config = dict(
    head_dim=32,
    vocab_size=2048,
    norm='rmsnorm',
    rope_fraction=1.0,
    init='uniform',
    optimizer='muon_variant',
    beta1=0.95,
    seq_len=768,
    train_tokens=354800000,
)
Each number is 128 + 24 x the weight over its row's rms, rounded and kept within 0 to 255. Layers, rows and columns count from 0. Numbers have three digits each. The size before them is the row's rms in percent of the matrix's.

# down: layer 8 MLP down (transposed), 832x256, rms 0.339, rows 374-493, columns 32-63
# gate: layer 8 MLP gate, 832x256, rms 0.332, rows 375-494, columns 32-63
# up: layer 8 MLP up, 832x256, rms 0.357, rows 375-494, columns 32-63
down374 092:119115127068113115172096138116122158110127134130122092094075129135145137103105114122131135103109
gate375 101:126100116110104140133093128136118100088105119102126136109095135132092150139111116151127128139130
up375 107:102167105111147141165111093167106099144145129111135141131105128109132162135174148130110119090128
down375 102:136131130135092101185110122140151131123121141115127067128103134135117136130154171094135065113100
gate376 104:114108115110153115147093137109144173137141114093170131087146132138138173112130098132112139082110
up376 108:110145144147109116104134087129154123111101141175171141158127136115144085146077147126174166129135
down376 100:146149136185114095104128096124118090098064134163153126157144147090122118136108119158148133121113
gate377 094:152153127135164075109115136118087166155118121102130112113121139134135143137138131164112144085104
up377 098:137134153082174155119111145104117119113117129160122144095071170118130114115094194175109098163120
down377 099:113119151111116167100141115152083162146112142109130121101131185148103144146111159144106135124122
gate378 103:135142128099126118159096165110137156124150096128134130125116131159107150113143188131098105122164
up378 102:136153147093141125137082121129096136150111155115106153134163160146144119083162132172123107102128
down378 100:138066121095159153150128124095171137126125149093116094096097123117157087122153121107164145104153
gate379 098:140130111085122148180082143123086125086167138103125117148144108165143115136109128176141113108130
up379 099:148139143177123169134182104150140113135122148141108176150166127138093145086129128136143096110140
down379 095:124124154111103156131118155132137131167128094140152143140168109131125122154122117102130117122092
gate380 100:095157174154153143158126123118115151209156139124127153137123155160098125121134130166108132128157
up380 098:150071121153173103130105116108147129111097122128149140120183102127111066129092185151158123131081
down380 100:105114131162122120132138059126110174136102140143138112098124132122131137130182153081136170137120
gate381 101:142109082104129124117142154109159092121124132120133119140096153110115123128145123101091113138078
up381 099:101128094121098126121158132152150109090115127148133097143087111127127139119124155161140108082126
down381 099:153093081121137134136104094092136146167144123142198166123092114136111091090082140117126116173093
gate382 101:174130143112157196153105139151164095165161128128095126125104117131141162098139121106158104101143
up382 100:166162115120095111113135116125174093124151085145129146127154133115132151132142125118131145152114
down382 096:129112090159135148151097114145116156121153131138128143126147126101095080120149140119160105120155
gate383 096:141137118100118168120161130130097109139137125160109130118189140112142163160106089131117115092171
up383 096:107120117140139135116141162136142152104100159112111123128129184132107149145150093165143131138140
down383 097:087159148116110132106112135139137196127107161141116137131109136149079116159152117121081141102086
gate384 098:139140112117139126111091122124058158116114119158114176113133157113164108078095113117135135117129
up384 099:124127156114145140154143157125156091101158143148108126153116155096162106098152132149104113103175
down384 104:124153104121127127139130144160147140124115096148121149156104180149144130087136140126083114107157
gate385 098:104078149142099122154108134150131107145083103165110145112117115133149140157120153137149154123147
up385 098:134131158141079121132141155152136151113112130108117138141148125112140141168116140140123125146177
down385 101:144129111163150147113161136154086137114112161138154172074119114110149073127161126113138121121156
gate386 109:131163140128152108121106120137139112123135107158109114108120142146098129112135118153121108163123
up386 115:142179108122133106125138124121130128128130105100119104139111106106132129143114189129116130117126
down386 090:149132142103156143131167167124142159149126134133112129139143148143166119144120132136091110120123
gate387 092:146073125159123117163111097143121106150121123133149150140084145090116138147115111135145102113118
up387 097:075088131175140161128129154110146127157141136149090107125095116074102114144163089134123139121096
down387 099:137135142100110137157159102155143107134136111138156079100077114176155147153111136115149180156135
gate388 097:128107111134130124164107104098094145179083134126131148102106117137082142156150126150141092102128
up388 102:135118138138123125131124078113175092149141112090096134073120134138116129109100133080124153111119
down388 105:135147105091087138119164112135102102108100108123153188120118096144158127068140128115135182124130
gate389 101:130121139095118114090120084132099164093158124102141127141121177081109169141138146107137123128104
up389 102:143100095113122124116117115133131137131172125125129133129110106093160168177163100151169144108139
down389 099:143112114114157110108079170144143102112117147101141157129155120134114128147152113151148125151122
gate390 105:168141127089156140126122186153119093114119089116141101143100082110133152144134111136101137097119
up390 097:140138170153140078156120112084126146137168132118098138119148156103125118104113159140111144145152
down390 103:143147119155137103134140099071136154129121130172126120151093167138096114120097118145109143151114
gate391 098:174110139150127098105145132111139143115138112167154171121122149146136058146174103096156132128153
up391 101:134110152108129107148136073145128177126109194131115132114145149177141125110139106110099124098131
down391 097:129157143087175144115144076140104132119138118113102088166095130150139101133144148114115129126092
gate392 106:128182170157099135123141166123143131108126105133143152130120139139146183086181113142101123111116
up392 111:140123160104130122136108114117122125142151157112136140115104092113112087142103161175112094145124
down392 100:114105143070153153136153128138121168130182109102121165128135096102142143132119124132133176136154
gate393 092:145152161148106162130131172111133114097151152137108118134097129131137070147105170176117143138154
up393 104:129146120154160130153143098159126124072118113095106131129134142148180130129147143133150102148148
down393 102:129145130163107161131092118095117077168100167141134166139171145118121119113132119149106131106152
gate394 101:150139126161120083155160170139113114101136148115139108120099141136108127101078119131123087126117
up394 101:132108077131106101140139143119106122108150149119116185101109183133086106149137083151134132093140
down394 099:109078167160136145152172149136107130158081127164084139158111110153141082109146125084113130155144
gate395 103:101137127119127111093119148159131165102151155117094132095133149082139148114116135172101166130117
up395 103:110165137120164131131092127127090153139149074126152132177184113141167133122155170096114065136122
down395 101:130122147124102152087124170072122144082166137140095092141131086110133119121111091130113121167112
gate396 103:139147137080084076101045120132112150145122120113176116113144107112126132134142081130113145129114
up396 106:122143117130136170152165138136125140112153128120086111136108125095142166098134107150113117114146
down396 102:131103140142116146143159145096120113143111076146092120129124152128115139110133165176134121142133
gate397 105:171127115101086105142163123110092118065139163121126172143150112114129131153119123118092135130128
up397 100:122120124153105123115159119167104140137126112093130130126129078105152130115178150105108099127107
down397 103:098182160147147146157116127157126164107159074158159114114090103108110096102098149181102088152138
gate398 100:143178130148078130122108112131168150107162105148096143139145149123098134101157164128137136131145
up398 095:158126096177173186095137079102121119142120142085139127101162076173143168112128118128113126179149
down398 097:139121145086133109137137160166113146204111097119118145123082099123137097141117168113128109123108
gate399 105:123134096101136104116138093117140159167190142134113196151062118103109119110156151120135083146133
up399 100:156161133170131120148134103130121151143099132095118155131148160136089185072143144120104092108118
down399 099:085146156093125135106118126112154125102179140128132173105144161084129095122142120126112095106115
gate400 102:137152153184120123107107114106169149132167131130163101114148097131127149153107134126159119138129
up400 100:128165158150133156111145115146149165146193122144128084127145135133119138143155116131138092163156
down400 104:125142091158108134129132108084113081088133134138090109122144146150156122158150132118092082098153
gate401 108:139142104129162093148142101124167123118122161100128124104135181141147179177121127093138148093122
up401 095:149106142120149112128128179103138089094113169123169118119168136126117134138099119160148106086094
down401 097:129100099146167095137132131092092139149123137114142095090121155165163132117164103147162110142120
gate402 097:135090123116128172144188119121133100138130113137136143124127140123154135121154109117114155148120
up402 102:163130132118122132183120102106144144133154148144107128176098121097113123121149138113149128133117
down402 103:122125142118159108116135127110122137205103136143132117197118157098130114109119141144094072141169
gate403 098:128141165124129086131137121127123157096119096145142175132144115084111108134139118126135151115140
up403 101:112136153105144126158067179138146121168158153170124139117132137131119117112094145202159094194072
down403 097:144133172141093144120119120118118090140150147105139109153138161112124143099143137084090143125122
gate404 102:141133198107097120126127163140123113131135111114082149147106129123110159170097087102086115119114
up404 099:116113152109104140137154162115111127128147121140125147160185089143151127179105137125087128077147
down404 104:145156114133121145122122111115122147099110124111127092126149118151094114080128148176107168145104
gate405 097:099119135097135109168158097141107087096123145166119113146140151098121114154118089108112132124106
up405 102:094164173147128146106091148122137129161094127153103157122115137138161105114165159143101167145115
down405 100:129168110100122101136134102120138153129121133144129112163152130111156143126103173137111126119123
gate406 108:072119142148129101125160155116119117127122130159150123066151133107137132150111148106124170159140
up406 111:103165115106123116131142127117131144123152138139135067143123091107109154162131137103121121171107
down406 094:129154156112147095156107091131144128143189134114100116137137134120124163149126103156141133141112
gate407 095:121138107127098137095155148112118154105088130143122109136120129093133144142114122139087098133122
up407 103:147162115130151170112104126139178143145181140131151129173138160131164111102135122118112143116152
down407 101:131145173067162128135161128136104123147161113172116137135089126080147120130133111143100143114126
gate408 098:138144140185118130117105076122113130121103099137184147153101127157066146114119169084095167134158
up408 096:072128131125098158102101126126134122084145144118092104078074079130150158103069142147121128122127
down408 104:107085116143092140148109084134101130169137135128147121097129145108077125128124128121135104128125
gate409 100:099129126123171141131136120123114104150118121089128146138157098099128143101092082178123105083144
up409 102:114101169115137080141092106166155133117110105116115085137104129133089154131148143143135150169180
down409 107:085123137072135137107135094131140147124096104118126176116138156127127116115121126142114157150136
gate410 097:119134134124116113109155160069118094166080130149091125124111133060083139140154115084167138116108
up410 101:141109129107131120166172123122161122150132143129138152086136101123149082152120101124121139113085
down410 103:131143119099120132112168121119181134156091101143143147109079165141132126079151146089135147112130
gate411 097:147142143147113111112117114146128089134116087118133110151117115134145138080064136141116130098064
up411 097:127144101142143133120160142123101182120112154150165095104110130141140128155136096167136150184098
down411 099:116126086175125149111126125100122171204181163111147103133136116151114124151115054132124146128117
gate412 099:105093127120165091102102130130137125146112107148123114071077093141195118143146125145108121129124
up412 099:176111143092156164138078149167130129138135145133154116111138127133119115108141154104166113129118
down412 099:139142127129089123154083104152131113109151099124130150125138164106139112111141095109114120176164
gate413 106:080099149154083103131115076109135145126156108119087142122108139124099174118141139147155145110123
up413 099:120073141139134110122114095114116140114139094137102129119180094112136130161143153144141110143127
down413 098:132127120122144139156142078153113142138110094109119121146124105148126169156143169125129117150147
gate414 101:152148114115145149135134113119131104129137120120110092175116145153128083119147123185099135111126
up414 098:119092139153124126135143108128132086105111106151106123121146148148127102128110094150098146121113
down414 101:167076146095131148123138145161115124121123157121147103136142100126100139121166140196106122146157
gate415 102:169117088102126092157137176125102132154129101152145089143130125154143103164100118146177082086108
up415 099:100186128153128127103167127132084111140150139106139125123137161103141121147135170130188092121130
down415 103:132116153116117087096132119072098115146155145147134163183158124110139116160142158095176127134128
gate416 102:146123160136190128133204143135131099096082142109138074112150120104110130107110117118117133126146
up416 100:114114133140108141144124152128117096123083140095131124140108134106109117097111134158120113154133
down416 100:130075141136150107101123152134144147104106118112137142120127152141153108102120134143128092128084
gate417 102:085113122154125145132105124147159150166149131119158103101129095194132117121151135115163163102108
up417 108:073104164141149153189131106090156141155129128111141123116108114151116176132133082136134130087108
down417 102:133156118190130118152118104149115144149128082108143102112149121114138147130128120164187108134146
gate418 102:132140173173142127119169146113126099136116102118109140143090090102115108105124129157135153168132
up418 099:104128157132166097192105134091114125118118142156110159124158154108125117091164131096095112111166
down418 099:160153150112151162142123080123135177130119089122108145110096131135137160151112126134138140125132
gate419 099:126091162154117132104143121110103127130167121168093147115095102095103189146182123201112151156150
up419 104:111167095110131147105053116140149141132114116121129142197119096092134103153121129135148114101104
down419 103:079119089127172145096107167141126137133157118098157089068087133107121116086098110152172127138148
gate420 103:157140117097135089129145117110170152141135144115143158106121150170142168063139157161166124125122
up420 101:096138153119085083108138132106129108150145128109156077145102121156092187127154163099117136114135
down420 100:163138139119149081096075126189144136106074148084115156130100133100126116095135131143088110129095
gate421 104:135091119129103147102199141133131098131129115120159125099096187156113117183125083151153154152131
up421 101:103123131138093100094107116108152143135124084120123123074118152173109130116123105152122112137128
down421 111:136118135156097112143082119178146132105148133091111130142133127137105137122103117141158113149163
gate422 099:114110123113156134149089126151082114164073144126123149171146083156124118110116102118139186136123
up422 103:130133123151097108127148111148121147151133156081101146148126115141158145134135098161136146111155
down422 108:108117140162139138081136174119144121127150125111161089093110145146117107135099152147118160102118
gate423 103:139136113113101128121142109089124106110161121170100138108122114142113074121134125165141140104127
up423 097:147143125115129152124082118128140082158202139172092141099108179112101128101139109148148120140128
down423 099:139116108120185160110164120121162118177156133105131118074087123170121076119129131137068126122113
gate424 095:140127115149133101157138161092137137091104112165123164109151105150149113141151121108062157150138
up424 102:109100090132093137188138066075156118167178136136117127131104133109111140149117160128135148135138
down424 100:106140146146137160090126102136161136126135164141143113143085155078131075086141132108157127095166
gate425 104:169117144121094099145138106155079122118133141130135119108102136143111148143150119131143138161145
up425 103:167135118159171142130064139172125102144133107131157101149112066098122110067097150165105104165128
down425 109:109154125111154122089110145122159109180142134120123141139110151119148130112152080164122162090112
gate426 109:122102161130108096163121150130142137119155161157138136170103152099155139121085111153105164146129
up426 100:117088126176121143107117138122136103149115111135165141091130143176157091164137151126151111131122
down426 103:151139112090144118142124168138105114133144153164102111146156140135142147121070134110099168118161
gate427 102:127165147125128125142135127130143106130120127134132117149145125144184169118086152147100138138140
up427 095:137071161113094141099097132144104143113124120116125121163146149126116134134133143131134139147138
down427 102:119093122145106119094156112109120161150118098129142152182153111132133129110123140133120157151144
gate428 098:087126145115141115110156162131151114119121122123159115131119103109131121084111098128120138183122
up428 100:138115113125142132130147132154104119097126117123130162159158094138130106126140145114138140138145
down428 094:136143152157141116144137114154146126131106096128130122138165146131108108134164157174135070103138
gate429 097:118124106074105158112100140066128151129123134144144151101137174154170151118133108089100086119089
up429 100:134126168138140170124144107104148130130152141118123097115143148092127093107120123138120182120137
down429 101:108123131170111128129125145083129089111102109129095165078117126126169164134136100136132168099131
gate430 096:138133150159096117138128133151131123121115138117114149104091079131129129083142141119151125089146
up430 102:114109125119140138104144121139140140159116113111097115115159115155129134145099147117142153163120
down430 104:099132112121136096122105101128090127173158150156078112165087153141145138118141132127141125163135
gate431 099:162120130130136106135158113141135127108102082097149150113110161153151103150135145121104157127140
up431 103:124141137097172105170129131100145112125151159139082145120120131093104128140131135117157129130115
down431 102:082153180128107098171088156103122109101158119147105111162089138078146105139132136172120142121121
gate432 096:148174136168115113111131106126203120131167113154150146100086102128116111103075107105128123130146
up432 094:123139134143066107104096106111142149138123134104169099137118112120139133148133120107162102128127
down432 099:120113133131169152140149124097117115148128093128102107111180143150100148188113110149134122158100
gate433 100:088118164130148099162148093137131145150104091069150149122060122132137144166113115127139076159134
up433 100:137148148118142130110108104166097164132132128177171124111171134133129129123128117107126151108139
down433 095:122180149142159108151141133148125161128119142124134110145105145116142089115145139111121134149147
gate434 095:155112164153126102111112142165088133162144121111192144167133159091132134107174104096084141133095
up434 104:135117134116148141118163125145135120117120118140114181164145166126136143137115111145145146106144
down434 102:131075112100124137154150120141118150155094147124161131129126101101101117074120131107096128129139
gate435 094:114119094104089141134138150140172102122096126114145092144104165137130129144122145144085136077141
up435 096:128125110143118151099125140139159147122124048123121127145141144124107134104139088116104135142138
down435 102:092136111088133098137118112141126122160120093114142124133135187089158134115101130110099166155141
gate436 099:152134120114125102122109134108102145132137139098101132099123090101139126136126110137108130118104
up436 100:109109154172138113108123143075127143137100108089080095136127145087099095137130129114156136163107
down436 103:128156164117141117160098135126100165101108130157108106120132149095119147130142178107147089118143
gate437 100:104124127128143106138111112113171141090148139104186129103136142129124119161135084166084154135134
up437 106:099147116104156090147096111089162087101123150105150142137114173124169148133071112163141105107093
down437 101:114126129076124137101085124109138103105117129111125151088159149095178147125128147121086103122123
gate438 099:093123114118150142125097149095137106136110159145135139154134168122099147107149103118163142153150
up438 097:059163140134127162140124152118098135096133111084096160141128174132126094164125116166117124092110
down438 102:131144098137111168175142110120124136170131114063103142143161086124149115168111150157133101128147
gate439 104:110136121103134103176131121103112090134170124133127132091164134152089145129122119119138155107142
up439 097:133074109122133135059102169104150143107130132107095146144114151160108118159111102095151132121121
down439 097:144113114116133123074129116153139143096095120172142116139163127139152138140090158098129122166129
gate440 102:141164137165105136121110093138143120112128106119102142105096180101153178151148101141151110120137
up440 098:104130124140142134108168169155102115138154103135079142099153104126076114123137090127085112152136
down440 099:160127147122178102153155158142129106143141097126097137139090137079111142081111129127112124141122
gate441 098:160175127163125087093108127176121103111160175131141203127124174083173139137052170137163137168157
up441 096:130144096133113132155142118130127153130133160144131179115110114127105114114111156112139087116111
down441 100:159130115135134085156146146124126077154114115152149130111111168128122158109152169105148163097115
gate442 104:137111114150093158169173129154105099143141173175072154156130127152100102153142150131119118168130
up442 100:119144176150128141102091115131124141122135111116125118144119085105195169127117121139090150145144
down442 098:130144126131159165127136127126126108087136119138125094141181126131117138118127104120158169139140
gate443 100:155134115149112124136125128112149118100136133134120162113114165163136144098103122154118160107139
up443 095:113101126172110114127129100155106141142125103094152122133178129112083137152141123167137094129105
down443 100:115129088145155081136085110120185131127116115118123147114127125133111106121128126142120184110108
gate444 100:115134071113133130133158129126111138159140147127082130096120155101074126112139134121106110085102
up444 098:153094095155133102098148100203147109111117129108156118080129164120155146138151118169174114131098
down444 098:114148115197152080173120152116168117117114089111187148133104125111121123103115125103131158139142
gate445 094:110130123105118133153124134125140129165168126162083129170134186172126110146132118118109116098134
up445 103:122121180108089140123141109119131129155147132100135140136132180159163133122110124125104061133144
down445 103:147139159111106123180144114138139128120140109120084104154125205136132114130132145158110093130114
gate446 096:157095150124143132147113097136184174137116180120076127110134129138147120141127108118100147108128
up446 103:125163093106161116094110083155083150127131052087120106153161119133096097107119124154077119147176
down446 099:127130126110128131132135132134114126153151073133128114088147141127119147124097132153093148152173
gate447 103:113183116178164115129102152132130103107106127136143159101120148124154119119104137090154132119148
up447 099:129150143139151114174149120114155171135125135101083161112135094141113119108135126165132169160146
down447 106:119120155107106111118117140125121122102124132138109166119111140163152085111118134146136121132150
gate448 098:106142130094137135151149147161145137126117118097144121165121147124113089117127129114158189104158
up448 104:073106113147144136140109133122117158151143162097081144118096160111158130147120109140157118092095
down448 096:127135157102155159141136146145140162113122121136145144118121150135096067128100143140094126101107
gate449 100:146122153140172168107126113143121141150116118119116124107109125127090139081118092083117172133109
up449 096:139118114168144155109176137112106154166141105119142123119120138105137196150056157144146092119122
down449 104:139151122102112137119141133099130137129130154109112134167144139137088139178143133107138125119162
gate450 100:152154160134127159106158134110127133144118153126157116157125144140135116108157103120123107123174
up450 101:139097141113116147096151133130125136115147101128129154124166126099142093116120146120128125156150
down450 101:120120124130115108153143134105144189165142096075106097129124117146138145164097135110143078156124
gate451 098:109089141150145062155093117133147090140105128140110105135120074106116148126120114107111147101126
up451 095:124087131136144137106124161130100108105136132143114102118163129130155136124151115143089135135142
down451 103:128119099090140153149124122117097106082144103120119194075119105125125132108134118164140096140129
gate452 119:108136166124096099145119103136131087144132115115116124073114120172118118185166145128133097143154
up452 116:143147139155165112126131150129133116110113144159110102143120120126131131135171120083085147122197
down452 098:146122135128126127094133125164165081132152113142136147114130144126117112124138133133069122132165
gate453 107:103153101145125114080129139117127150124074138146094089125112127100122106136180127130118142104133
up453 106:127161118115118093169115067122109139086141137185080096142145146127151127169128110138106117141116
down453 099:164137106089140136137128094130120158135120118153084165121144157131153129122120121164108147109138
gate454 099:096144138138162117133068129113124117152117131093153115141123158163138118130128131162162149134109
up454 097:161096121117122102123156152103110095163092136164109108156150145130147126121123101119101114061105
down454 099:140142131154140129131108104154100148105121160117123160116141156171142141144111120110126178076158
gate455 103:148097171123116102105155152100106110147119140128114098137086112155183203094118137116116116143116
up455 102:121150142146168144168129143126163162119152100136111121112091089146139127160093092124095108151130
down455 101:146131157145102160126167160152123135099151161149107100141096136137109088122128121091144149135157
gate456 097:114125136154046124127141148127083122124125136129141164113102112114108111125184118138077165113131
up456 099:128132123107098121100115135141145153172114140086123135143125105149117163132144176114117134144115
down456 102:141124140097093109074112155108137175124080147094173124129113135114129102130133118114142173123111
gate457 094:137161093126148148122133161135131117112137128179124143100158132094120136109109115124152163113129
up457 096:133140123137123126114106128112134145160111107104138124143097151112151162095107170156136173090156
down457 097:134102170107087161091107119133149139124110127146104095163129132116160163100117125124108114120123
gate458 100:167141126139143084112121105118167105087150151055136105167085127136130134147155119134122115100128
up458 102:059134126108117129119104138153111152157114098111152131102127105135174120164099144131157132166143
down458 100:098137104130101081098090145110065125128141149128128137099156122138117108179116093100112166119138
gate459 098:149119143121138110158147108155094133099146111157179115107111137102134132138121104146134127149110
up459 100:101152134117151146117155148127105097132139158077114144161095182133133104110105073161126151133122
down459 100:084114148081138114122107132133096163135082105127086134153124135107119090110108136107119133078118
gate460 105:107163118130102137125183132081136125114163122129137140119157163156149120134100110133110162136125
up460 110:112117125108082086099117084122105140091151111099085154099141114090177151135112123137102136108115
down460 102:142114093117085109105142121142147145077170146138094176094133147149107139142149140157113163137119
gate461 101:125103087116114099136133125086142144089130112112176139158123134167095139148112078114079110117138
up461 099:135180201120117109115104149120119162121135124136125104104069106132117120106134109168140138127158
down461 101:159153172077158111165108119097140149129081146131129132109143117113121154126132122141107101126135
gate462 097:112158170083135125106135144145127136133133142118104125111112100098106116127100120112183162141083
up462 099:114112132132122124085080142159140150170152188127152136098173111103123110141101097145127114154121
down462 100:110120151126101156147112131087112099134139112147164103167163132075118133117114118133127104147106
gate463 110:122113112119136125123142106133131114144173124130122150151148153107157109147130081148146135132101
up463 115:095105140112146106115133098129107056112117149142135145123094134166077141107083109096170097123136
down463 105:152157143130138087139099125132123125135149079119112138147152187163103158159109130127133122130119
gate464 099:132126124152145130151111114109095108178125160152135150115123108157109124136142109171131165149159
up464 100:116133126165116151108154113151133102112125139140192150130137183147134114140143114132153124113140
down464 098:136104126108109123118130111132091111109136157107121117135160116185135142132115137121115147100124
gate465 096:180145124166100111145129130104160144167137130165162155112147118161096116115150059121086129124169
up465 098:127139116128120089143132139135127116157152115117138127159120155113129088157080076120128160097157
down465 101:115161151149131098149152108124108131095107133145165112142167122098106154141122113119119127142186
gate466 094:119123130164100160122134113102168177140126130125108165135139116115116106121163130131137153105122
up466 096:120097118105133132147132092146121145131072127096172148101143144123135138166158154143132128084138
down466 105:122113117123115149136160128157173145119132178092127136120118147141119168137131109113128162134146
gate467 097:115136147128142159124121150165165109132149113114127130143119149135073119138096154139149096160135
up467 104:122111140151115114154109157087151137105106165142050127144122130131139127165133133152110154144116
down467 102:145133151093081117141142118124111082119131119114124135120147160162109180122121102127114144123111
gate468 092:124113153142139114106141135150124152111133129088105149113106129132096108125121139113120117095159
up468 099:127116166125115129189114160108105108077121090135136109163122140170151142136115096124137157120096
down468 095:138111135145147142151141147183123164131107129144168092120133116110129150124137149153093085116207
gate469 101:114154121105166155090155160151104100143117109146141109128082085120107168123130121134128158114116
up469 098:122137122127161132137139173128132100105108153165142122098130091104153161105115127161141159153117
down469 101:170077103130165151098163120105134160116147131109151099090131156114151150128113179083097139133112
gate470 093:157155152162121111204105075126150132116068126127158101150141125146169127153160115116111115145109
up470 098:135110135129145148139154136121139114165145110107124117098113157149119122109151113096118084151079
down470 101:096138178120136124164113141159123135144145097115122103125126108165126104138135143122138087093124
gate471 097:126169072106100147095083151122093123155110148132113166142131152096126149172128142123148094111090
up471 097:075141109137087056107137122108115141150131118103150116119102169132130104134115174117144155114167
down471 100:154162126130142108139139161128082149142163098096145096153146113159149118187118158117154136137142
gate472 094:118164113126124113131161087106099109099132137093145115162145110117110106208119119142120124106118
up472 097:121121087135174156083127133145122127098130129118137147132157139111093153159107095174119142153120
down472 103:134114126125138119094105113150125157123130170051143081128168134132145154145135111104133115142122
gate473 099:152141109108172111157101096131091131115122097104134108117163094074161129143177163147121092139098
up473 099:062158123127133142099133116178159106111138121132115133150132100103166134141093109095133134156130
down473 102:169139085115117123149113147078123166173129105107103093123116109141132164155080089141138077132128
gate474 101:175171155150160173156112168114150090103155135143075090125113133099120114136124171112147137105116
up474 100:135097105155069122132113142139127109125097118147139117125117134110129159123118080130141095152133
down474 104:096137163160125093080125093156177166135128127110152097131160143139124089130111110164130161131098
gate475 105:093157149103120137124166172105117145097134152100097098086141109163124128157136134141121107119140
up475 108:140133103101142107106135137106105166149138163131134161151131097071143139130117184100115171090094
down475 101:164105121121129164111136131121128164153153109169180131104150129145110111151106103148089108136106
gate476 101:130123184116116138095144129137148124082132157096131147113110154139145115141105081128128110116119
up476 100:156147149138121104104165126175121139133138158157140112106154105172093127102151109154125106130154
down476 104:135113126171151069150175125159149150072075133093083117129133126151114086145130165153110119099113
gate477 104:104128117143150126123146137089106142144136107167133111147159082141125094146125091116173162102107
up477 103:151156117088102147145141128161146166156140123150157157128110100142100151112093139123106140114126
down477 100:143121150119109093153121117196125138136139149136152115117114105143144144112104117121098187139135
gate478 104:151110165128131178139143130087129172163093140114128135133116127140110128100143157159092146149099
up478 101:137090147076122162174135112066112134141115129133138130117142137125103139160122105108165082137161
down478 100:113091155133114133128093146123131100127127165122097166101116177145089125121119117116173098162113
gate479 104:189108119132109138128119142157114113118095160174150122081106101107060137097099089142132129088139
up479 103:123073082140115154150124138136110081134122195118116094159123137115135131145115097093143117128140
down479 105:111134081138134103127120129104123090093117102132130127147138079096137091098100149124118091121094
gate480 101:134146110167136158154145124097081100160122138116084125094152140133115154111107103158131138149182
up480 103:108139110143141123144140179106091114136147100107115106142173099076136156138097145114121080121129
down480 101:126117134129138200098143151112113121132072125117134097143143109063129114092141107127143103093125
gate481 094:122125094166123131153187087102122174150155169099156138133146109135128139169119149106109164133162
up481 096:086158130135124062132100092169130105136160160139117150120128136097133124098116126115158094094117
down481 100:144117103155164080153171131125175116150138129109143148091105105156104150144158125126124169098123
gate482 097:126136087138087112136103112114123139090120100101071119106153140111105157160106094133139125150103
up482 099:142115157144165134147147075094146130076104153127127142104119110136148117122102139157141101103112
down482 102:112153159165094119100116112161179101106124146171146171149134121096121140167145130130111161121134
gate483 096:130149125123132111154125117116117158120169147120152115142129084112128103096168132120117159073127
up483 100:125129105178130142128087124122147132106131137143083147118107141168112155098122138167099155123137
down483 099:110144115095130115131145112095105118142126127102138168113123137147140190118160109141144193196150
gate484 096:103084143130125155146123104149119083127141117122100117117132076148122084172136163137070168140149
up484 093:133092137099151121102133196119202137134177126146121086172131127110143155121109126111150168166166
down484 099:124163130122132169111139161160119112136117098121104115114132083093128156190126129125115123126115
gate485 099:158134092146108152133080149095132131130128136140129170098113105115096180089127112138094131109128
up485 097:131102117088145118081112135140109135120144131103115140120144126063120128161124119114157172188149
down485 100:128128137138108163124127150122115119101141118142098179152109151108163108123098139101161145147102
gate486 102:131118120128079096129133119140126085115133148123116099106143151102081129125074117121136161139163
up486 105:089168129179081107084112113155117154140130140133149118115159130114177116122126122137181146102078
down486 093:104141111130117157111110101107120094114126139116184135141146155113065157145154142140134162145109
gate487 102:149138119163116089143128137144169095131169126098107118145126106112103116104083133094155127091117
up487 099:086142159149106065073112102100146144102134087134112165147110143149182113128112174124108126157144
down487 097:125165128127105096140104107082128096127117115127123131135205151145136099166118121130146104154109
gate488 097:159171090113099169118131140164131130092127156189090143143113145067151119172127114128121146105170
up488 101:090134137150116122059146090080128108141115127119176119107101097103157069120139102086138081176127
down488 103:154076131093093140122148090135160122120103123142157135092144105076160118141109140103112091146151
gate489 104:098117104151131149126126074129109123145103151130157098149150100151116138125121160148111124149088
up489 113:117097108099146123090119158106111149184136160131124117128111137134142107135128141103105125140164
down489 099:145106055120122134148110130164121140111106129104134116109117119125128105106124159140138170102125
gate490 102:109149103136102130115134110122095124115138125155156157112145109164122138130107125107116156177170
up490 103:126141152114126116093112107099142134121146110118129077121153142139106071127167125147166107101107
down490 104:174135151117132107117170127074160135106156099096121134132125156142119121140115098105120173090107
gate491 101:115141139112120102140124140137103125086113104137106135163111143136114110097145117092190130144143
up491 101:151135096140082175179093127088130107148150135127173110125111153099135102109129110141173144098097
down491 102:110134147149116098140101143128110179084140133122155120107126125137127152120148167135111139128098
gate492 099:125152132156123074131122134104134092138105122117124152138099081124159106090138142130104184085104
up492 102:147116141132160134186113183140152174098131099115172144146116119111082120086114123087131126108098
down492 098:138180149132176127115125126149188148127145087091173156109162089125152093075108127129128132139143
gate493 102:126157139112122142113100123104124156130099130107136108126085113114148093139166132119150126123118
up493 101:102115146118122113134145140106154172119126108130085104136171108169145162165134106122111160089119
down493 098:123106136179109102118127106083165131079151095123147166148134141100106145137097142136148142095142
gate494 101:122173124139109141096138110142130103101052127147082150126153147116147131148147079126087146084170
up494 098:116123110158112108105129148166098123116058137142107082116158124125187150131181162136131141103147